{
  "n_head": 2,
  "positions": "rope",
  "seq_len": 256
}
Each number is 500 + 25 x the weight over its row's rms, rounded and kept within 0 to 999. Layers, rows and columns count from 0. Numbers have three digits each. The size before them is the row's rms in percent of the matrix's.

# layer 10 attention key, 128x128, rms 0.145, rows 0-99, columns 64-127
057:502528495498512529516493499455511513505515487489491510469488435499515548497512527487556480474522469523489468490500475523550488531459552479504501475540528526480496483488516485499500484463497481
056:486485489492451421498458525527495470480465501472479478497530510466522477493512471488475533442525500493498536471429518476535469498519497525517530491473462552492508480481531450536479510492495498
082:493499469541499485552533529499479479503531534538494489492510483505516472473505539495503528498509514543475560457508525500497522481502531528479483508481474567457533542483505541509543507505494493
082:458482486482451503442483457505535498457510511455500495478513544513484523523546486511484486542518503530500460529530477509507485531464456499527490482516526517499518512473492500502503531551464500
103:518514475515493487536517518524484487486515463543473507486500484482521492508492495493516478481477511476483499445480537468493506477498587480474469518486492500506485482526504503485493481469480518
110:487508484532486480488512480492569533522506475422512513515524478541502486511534526524506517511496489544483496523565466506498481543460505522530494549522527564493509499476442514530500512471478491
124:492489487509555489522497513505503499519525491483493527481487473449521523505494485505523488530539540466506512545514526525530511488501461542513544514512492499467515508523524508539466514525510536
110:525496457490526492497473535474488495495469492504497498475512486464492509494513530496452503556485478471521489513526517492517502531511520520531480504522470517479504526509506518478451468481521460
045:475502479464499461509474485514492515481490497483511479552455577495466516543522486481472515492494506507540517460467494480516517506483519497468518463454516468486529467486491461500485497507515525
065:509467520527488516502520507532487496472519497513512507456535548527514492498518503523479504540484553525530517499521516486481512455496466487491504540483496465511515513507491542515499540564473504
072:503552491482511503476473501528492503514528497500491519503457461500512514467477525540472494523495512508492515503545504450492511528508499516478494463538499536518531527478454526528542507492492499
081:511470520487481527540491514487514510479462460482518493515528541480460499535505481505505469490506466490503463517489483541485489492501500477528517526518494434472472446482526471497469508543491500
112:467495500537517473481508501479492484480532531494460502494492479521536506500530465513500530508513508502512506512533522484514479518484509539499496488458501558533522550523485484483484518446475510
125:504530495465512492476534514530475479483508534537494508465562482528469505482525486477466511505468457467516501505518511497511477497514525515518532446563512522486463482506497546536508493499502518
116:486504516540504492529467504470487494473486529534485506475509500548527486478524447462463537490465468514495476511555491527503499511481425471483524518475504509493477492526516482497489480519516510
118:497502469494508492479512502540482480516478475530537543483498525497557517487485521434532510479451487479548479507476459464486494527512466515453500516483506510527514511520466524501494499494498537
114:476479517521544535501483537507527450465537490452507487508493532478486509535466509529484492511515484527465494510569495451527486474456510499499485512490504500490546492519486495472524495512480528
111:432520495512492536469449513491490512502467487464495521513492495515529483493495488508509527486511485503487546507454477500522462500519510485524486502477487543474495491474474499476458526528486475
113:492473481505476533540513513482470529490477513495547496491512538509498464496502532499499528493515486486502481516519475509496486468541472536486544498495525471475504473443526498487511494513458474
115:489488486495471525518477490458472495497555471467506498554484475530486481500480460498505496499495464508515515523538478519487493476545486487470514508501530544444537504551474503493522516492470485
113:515506560528547523500507519518461528507499488527498529509504546504515468503521511516486506443518498454525455535503522530469487503518515490538512549523492489496540506504481484536504473517504467
112:511506477507519550487486484512482468527479447528499504451476455535499495465477522530509514505496465553462536491515490472484510459517491539511535473443495481478553482499481480546485534498490470
108:505457527500502507484459501512520506517520534496553502577472517499535540489468477506531518496515476470503497514476477473486451507520485473503460512487523539500478502516508504482526506540471524
114:499490499488477471522531517549502482497489538453546505533498516515534490520488503538521525482550468498481529460508550463529495479469497535491481529527500496483497515494469485496472502449500528
119:521538532501473523501518512528520496452523481526499484436527485479498522480502453517442490487563526536499534532494528499458566504522508477560511528492451511468512521473452502481535510504501510
113:486525501526506467483528469524485500485547529479484492472467481500499490462519495527494504465486521498508538516484528537480491498457511520497492454447505497488554525514554483488486526487483519
115:528493493501506490441496503476530492435522464519521509523506499493497521484509501520533551512500453496461492553477493483513460516463474544522501489508490495506468528494444464516499503513511490
114:486533502487503486535512537506535471496521463465445528488500466472498487478537485515498488490481512500515505511537502520457490507481504551490539473494484532501501499515528524449471516506474518
110:487505494529522495491470501504507523480523510520517494487457499481442458490523493537536550491491546482503535477534477518500554526524517531463468505469510541484464524490464497544512500509540494
111:494530499531521484492546515496542518525513511493464505467479529470495505530500513536497490507470485508486464475493520468469511502511495521474505521528472511506495497537451502486502467483459511
115:447481458483516475526480546513479486493506477529507505467525500510495451497488467476497537528541495511502527474469510469492540549477515533449482525510531492455449471489507502531524476520494501
116:552486548496474520520515496494479494486509450525494485536545514521497514510497496563500454471500485464500490478478491517490469506481524467499487527473468441466493470514472445514519487507513552
121:475521491497486510487521438481533528530509525484517470474534503481523527491481492495479547487533488546564525481496488516503438523485437505484511537552534484525512527494465490467521536498509494
117:480551507473493505556455508498502488506491499497493524513450514525504519520506454526511507520513530502512482448492498477507525491510499501474497514516517472504502519504444539508523503508484489
110:480540526497504545502446501484430510489515473489494493492507509519528501484497532443494510477512528483527510511544492485515511462486483490510505459475508493463493489536505511463493485492493508
113:465536489552481513488515495478502479498496509526534484485532440495515468499507496451555498466528484514504520502516515472483498508543545482520535465474515507512470478515483447469524454503524485
125:456486472502515519549526454494517514481484543516505425538490497504491515489529496487509466479515456495499485461544477509492525548491465476531522490506532511545506446489487479497458503440536503
122:483550519498494479483467498456509498486480448479514444489490524532537478489491470515483479512512478471511455511539486483506534542506505507513511493489508412504506512498530494464518494502555501
111:467499515494516592487516492523472470516481524532526505479468503509499460461505541536504501520482511489545496518524484489503485485458509506475510468528501524491504520531484495506546465512505465
122:492519502519527532456500467489502506476512502493516493505501505492500473472493501509464506525531519501474469526505465464459450539479493489524551500477489516508444522492538511521529511458514505
107:522499472512552508488487494510479551487509479501549503511470476529477504481495493457491433465512499486524519507535488505491513501522518513515469550539519512511475489521512531452465504507497454
114:473481493502503488514486519469487479526545540502524493522481449545543534505488517511530504472485552549462456497484516480508499522520483522510509506495514498515522504497484530506484470498541479
110:535573496527520504536513532465548513521551481532527544471496460521489525447478470511488472514486479523502485482481485507487527487466504486505466486523518444501533531527536491517510498500493506
109:476483480472516464486525482465521497506519534485516514533465506488551458500565483488488469479478460534486516502486448507538512495529492531539489494482487513483466527520521514473514488505505498
125:501492508533509481514480506520470476515496512468511493499483516514503502476458493491494462514480527482475545506496527523521465507522515503480493494520483547462528497477466535478527522547483494
111:517490525443484494546488492466513493521510486498474462489471527515515485468517501522527512540529509489466497505495509504512447484488457473555451534516504526475493488491510522517519519548479477
106:484551492479492458481470499511475516484469476487458496483472453540508506480463490538454498522494471479499507472525490439495499535530472522513480494523505512552504502480497501520519544515556470
119:454512536523468514459534523488516462477486494528506539516518462503487505540472539536505507526516497469488486477485488485474539445477502531527495475521470531494520493488534468483469517494499521
119:528505484467490543459484525442512466518477507519537508496492496508551506516498483494494491506516498469466485443472481499477502542536504530496489479523518515510570475546539521526496506564526519
124:464493538502474509494522475452512505492459523531495475569500511528495494484524475499504465537506459489490512529487505499542493484478515494494522535533523487505558500533480484551504514527506489
111:464481526396524487499468546499497527521459485519512497457491488490480469502494515506503533461506500506491496486520458478481517503531518505515471506536475488496504480479522454499537476493494473
107:538462505499465495517501519498498531542491497482504449477470492515552486549532468527560506527500501521482526533488508503515512487528506444498505506516490551469479474542468487500473531454474468
108:545478484509476494531493493537481540512508520539523528503488500488499463542505521456524469506537486488522439501495457512519533506472466460485529508489454472472522511441509492492512531529471500
120:531520473508503496512504480524553513504492506500457531493538463499519513504499471503471486482504501520521512483464502483547458482537540536515492506513524482446517505520511459500509466485512460
120:521500495533541524449514527521515540499537484534530507506462498454527534516516445531477507543496512513467530471487526485519457514504538487530519442517505485493547512507502494490486506490490525
115:431514492492518482517469498533525521501461510549491474503473517480514469482470471481525521509493474511489479499485511453525497487500500510545524472480460504493501508520484502466466511523541496
115:473499500468456507505508528461497546517471492494507522472472470515504512513511488503484466483538497488468572538514510467530527545479488435507507492498465491503495505521479481482541488514449490
106:488506537503512521491513486493476488509508516498461533477507488499511504479511511468547511515507487475487480514496484478492521517504541443487499487561523511477497495500524508487439531481496468
118:495468497479478557516516508481507491516521476527500494520475466510531477488461500513521521471517516494499499462518501495495505486524469525519529491513498528485527521441505477509546491450497538
119:533479452504498476478494554488542490472490540523493535466515529509504512528568495490509472482496501487490505536529503522513530495506478525526473552491533477558482445522466506481490568497524506
120:476513472484526501513491484498519494525503520530467516494495530561452479469518517492465489504548483512526481542537530547494495516483543483501462499499508469476533484514508483500534531467500513
120:461436495536525474547507476500494505536505515501457534472525508511494519466507535523528480478529479515520496493471518521503472519538490522533501482528512492495466502530482517479512500546506498
108:497497516500538481502483490525480480488480443519524490475537494497473469511496474521510517474442495516499550477486534502457497487487448458520471525529513472473495513522498475514486503502512491
113:466479517536527520502513482502471539473543494495473475468479467518513480499514519504499455534542462513457536514504463532540503534506496498498462490464528438514520483513506501487452495488482538
076:476500459486505494453503495521475510519472471519494517507495543487488455475482509489444476505462518508525509509480461515505500513516533524534486482544506525506473508479496527531502478497535493
072:445503519484458525467484475490502500513484503468488499487475502560500461536523513494534453488534520467516478536534489486517470496472522449512510497558505510474513507459476497499506515506521473
106:499514520467461466512498447532508523501473519483473528522461482510470531488533517462453475528497522472477503494452475480498467517494539482531505500528497508480482510492494524472521497465508484
121:498499482475497516485503460530502458499494532474525488520504478501480469549522499493468458516507520441504494480478491456458476511526519466515514521524500463494483506507531503512494514489518460
153:467504482489538532495515517485487467473490469482525501490540520506507504540503480509527556459486462495502499529518507506527519495476474536473472487466548533524531464526507482504460480505503517
082:529540518525499473493518499477500494523494493477464490544505513522434478479505536499483520513485554495513503478498486492496526536515541511519470464506489516526471465530459518428502520518481515
086:502500526527507514527490442515485488518509491484493500526516496521509497491526467518504456512500452499468523491485481511500502502473525512500517501507515467473477492492505495531501516526515476
092:506456467487464477501497506484519490503530520515568451454477485522474436511528495523508508505507483469494500520537491466519537485461524526526511467534522493450526530532527486494494491460471505
070:525519531530502498486568457539485468498526476466471511484488510513495497510475512562476472562498502517476533519507493512466543491482493509507516482536507493523463486462511508543483487513550505
084:467543505452518468522504480473542497510476523513479452502473503540491525497497550496482472529515516483469476499483518473518487520487519489544499533480500499481517512497514482518502520486506504
102:504491495527521521472515512497480499456469486537485490497507537532488537496476523509507586440520479514505499503484509533537525509470456535484497498489520500510516449489480463521480478482489548
135:494487485511494507517513536507519496474499482523512522494535497488497475496485502519527557431487482537488497507524513527525544530507464509492469493465530525514537481505534429503498521514529544
072:474507495525503491511552518514528471477512510469491475522496516486472527517508517479462512484507521472502507509496509501466521546532508447519491534480493525490496475466488475501529518496492464
090:473509498509524500494478477512474524530513522511523507503511512520504494505503487469478507524464531455498505491478504514499538478488496528524537485556464471529498491507487516482531486549512468
094:486496491483453522484524453553528470535515524437463541533482507501503512521503495492463502486480451473470489546491496508507490520515492548478534486486465489513483488487500498476522519462493514
082:520506516467517462532554446522537528483503500511450460532546513526501490499511485496461529479538494536497497487508506500503496510489530505503502540452501510462504455468484485520448479493510507
084:483501544503510506488466517518501482486509508530473512509526491521512464482543494453498543488479490490526492458530462468538473490516459540507509490494470483525503488497484545491480515514519466
081:482493448467498500489472468501483504516516470487555528515507528454463544498492513476527489508506501533451514509474516534495530521494488501471467455528456505519471526503512498511511516494458450
086:494472496494500559471511493490518484421527497503542487514536494479526494517528488500516443473516508511547514477503520499493504528509486507518491495514460506507485511491434455497498483482471506
079:507493447509503509499495554483552480451502535527546499486492529493496506474507500550524480505451530513453521486513510491479523487520480526510472537541470508479491488499492482490461502512543501
085:514486519467478503491501518493557501515456504529520530517492525490486505484547553515484484534493497495520489474537479480502483497490518492509504521520485514527478506480516471458490476495562520
088:460585553503486470529479486483504508468530503492537499510540465492516478515505539526496464501510497522526523493470501514477458511462518472482516487540504505521504517527522474476532476485459466
086:521502437513494509489540515493522500509480514504465540517492470506484489511478504463482487479500549511493505511468509419457466477488504522496512485442479479500511507525497466520550516474523444
075:510513465552506515535508514486551507512498535538550495514498466493511511534494498491477494453484495516523485476499504482521468525513509472479536508450524425542482486502485483496491521515464506
090:457485512512486475501532513528476471503522470464519496508543510489474524527497479498445489515458533513527515484481460506469518506503485524509498530486522537491462519530492484454473522494520540
084:480498482539551486515510497499492513507512566488506470527510495502523532501544496449477479516491496477533512496509491469523501509450485486522511450558536510568476528468516519504478432495528523
084:469505533510509535517546510526476504468509515519509501506506500504510502495512547520499523523534461494473514473462518516511527555491504491479474479488474544515458453503528505560519524478494529
075:476513494536501510517540480496507510502465467513451511516504532510474441504521509461519505510537555506527519525527470505479481505470510503495478503481478486548522513512504532468452536520535493
077:479482539509482477491496484530478499501489522498459491494513506474484508491521486544510518520505494533473540506497521500468486498538526538507508483540492514503488483540508530541519506494500500
088:461472512503480512522515465509494504469481571521473476486454491507516481530522486443477465513525457518520511462522496527515532481541548516490531529499521465496507461493528518465516538486508487
087:451506546525479545480510520475482481519499487493550499506482503524493513487451473507448470555453497474528479529507541498486477514498493502491491517500499495504494514479487480483506515497506502
081:530484543496547498509470499503460495554463511516493518533500527506501435453479513492489508482502491499526526487534490513509510474518482485494473499546503522526507480495475478514535514466512475
100:486504533531492461484514483495399488520466530488510537468472480499515538468477484492516486502485523484497498493483497561529480527505473497500479489514475489474496463514510526460472508470460488
091:491513520511498544515516505510447516546493437503526513467516505469493471504499520495502491446548494549556509513455483477524495479514478509509474535509474488520522516518454504478485461510485499
089:464486481481492511466532570514474463518492483463508467503536497500517496559535494518524490478480484533489527493482509514525493495493428515498483553503515519487511468472505497525541509494493501
086:519486503499485506567492484502502480505481542508519484547556477496546496515503528449491497526525515493493491521551475479462506434494528512489441479514501489500519539486462514508532511485489503